config.toml
n_layer = 11
d_model = 64
n_head = 2
n_kv_head = 2
head_dim = 32
d_mlp = 256
vocab_size = 2048
activation = "tanh_gelu"
norm = "layernorm"
norm_place = "pre"
norm_eps = 1e-05
positions = "learned"
qk_norm = false
attn_scale = 0.177
bias = "all"
tie_embeddings = true
parallel_block = false
init = "normal"
init_std_qkv = 0.0615
init_std_o = 0.0763
init_std_up = 0.088
init_std_down = 0.088
optimizer = "soap_variant"
lr = 0.00792
lr_mult_up = 1.32
lr_head = 0.0146
grad_clip = 1.0
warmup_steps = 200
schedule = "wsd"
decay_fraction = 1.0
decay_shape = "linear"
final_lr_fraction = 0.05
batch_tokens = 32768
seq_len = 768
doc_mask = true
train_tokens = 159200000
steps = 4859
dataset = "wikipedia_en"
Each number is 128 + 32 x the weight over its row's rms, rounded and kept within 0 to 255. Layers, rows and columns count from 0. Numbers have three digits each. The size before them is the row's rms in percent of the matrix's.

# layer 5 MLP up, 256x64, rms 0.0877, rows 233-255, columns 0-63
097:169108091146118129137103108098161154089104151101104161137105092159066135085190125122129144127147080105177127029100161158115131135118130066163163151062152094151105151166101136138114108109142186
088:146171154205147112118148139126140138065087075101113114127124150128130109110193147206067195136148128123115158167117139145129062155110123111133158198153141144123121109090120184174105142147150104
101:109097136165137187118113122147089127124087114126116073130184115190113133178094132154061073088089105117132125135176142154191152128106120155153111113036143094096150089156156126131189141113116126
100:209170131157135133146144175166119166110100124128118118134095096155147094139146088098165169095125170184133175154125129152123109146167083155202162135147156117144130164055137106095163108177129190
088:117095170180132099103132086094135131082112145081135174097154129126173130100144167105076137041089086072080114109114151099128090149174152125096126094067137138176111131107120119165179154090150142
105:135126133111112105104120137166064127160095140121091122138134117100122119108148122183108107106090167085053117088056059144073140164165148166113092090097150104107101163136156091134169103091063148
092:133136071147134134091094095084162124074101153115143171128188145160146105123125141111069116151097103142109119161131113123139128101098179104171092135154107170134137162031138147067160085176181157
094:117142138156145174106060114136178130133225132147079087136143113135146117188127095069095122112189051112147151124160120111090128173173172160138131113112103128098091113168105126107138076142116125
105:136135158119090122182115130132168139081143135099091102109153142135131146107098089109099101087102075088113101100138141134106185174140124104152081099136142123174131168053194136129120058052080145
110:172150120112158118108082116180102054151102069137115106109103121108124115082099084178106074148152189065069093114106156121133142111129122072105095132107160082130099131155152120097128063111147153
116:142143124206105088147106082126109102091129140149057098110150153112094103103098107113070119063126094097107099137089144167133065138174207098156123146124100112140129103099142094093081108090144157
108:143117184102108111113107169154136076122105117137136112091127205165112135186131120102136142125137111120076173147109102169095092089181130089157062139163166128113096154121212096105162101123075105
093:144151146109122096134105119138131124112156169159093087129102106159150145121118126116066127164154225137182153170196161137096069123153131118158094077098131124126089173170111097166089088140136067
111:096115121168135156149128116088143094098125106199099110117150145185180130084066120153140136098097097111109117197105163171097119178161136067083134104183164097166146164120106127104115095161112083
109:092148161097158157140120153156130170102156086144128128119065084128154126100122140103096166113066154113124183100158185084114090077123117071154095134122164152091093091113091092147049114099094149
103:141122121115122121102151128120070186116117110093095139176138189087168061147152150123083120078032132132084175113084108117163120126134143110069097104161138079077112110092136148108161129106143145
094:103085101110115134075137158157162170125163159123152157113200123107079186148127183139103075123112164105150153123111113129175195117114110116160149184165144095136112167179151104175114085169090147
102:165181173123133126112145095141144106064148178102179149126149066148117114098132156107122114152099146121089125132108201162086191139089068070159116085139089097079120132136175148165123095105125112
093:123085133160111128126135144157125155101118103139148193136181138207142118146172132120155121106122130149165103148146174100072149170122136120158112036190154174143106142106151068154150096109159192
104:196132112117128097078128145175114115110100106087130143126097193110138104104116131082119090151106168126143119136220168129102154146140116130196109094141168121158086147175137109131085053141064132
103:148145113107133147128150162082140162128150148136140159169167173159123120147176149155143139111133165104125161218112144156149153115087122122148101128087145166138110102214083146116151087178224162
084:129134072114141099131126108142133118146144069107085110128175087120119075117149072108154106070104113136093123040142091124113108072109105165131103140141194148068157143122107168100108063168124166
079:061180110126127154152119162137069139092139180151107138137087149094135180147112219114149110108123106139124144147154125132109084088169154147170157099142155122099096169143102172093161134117090211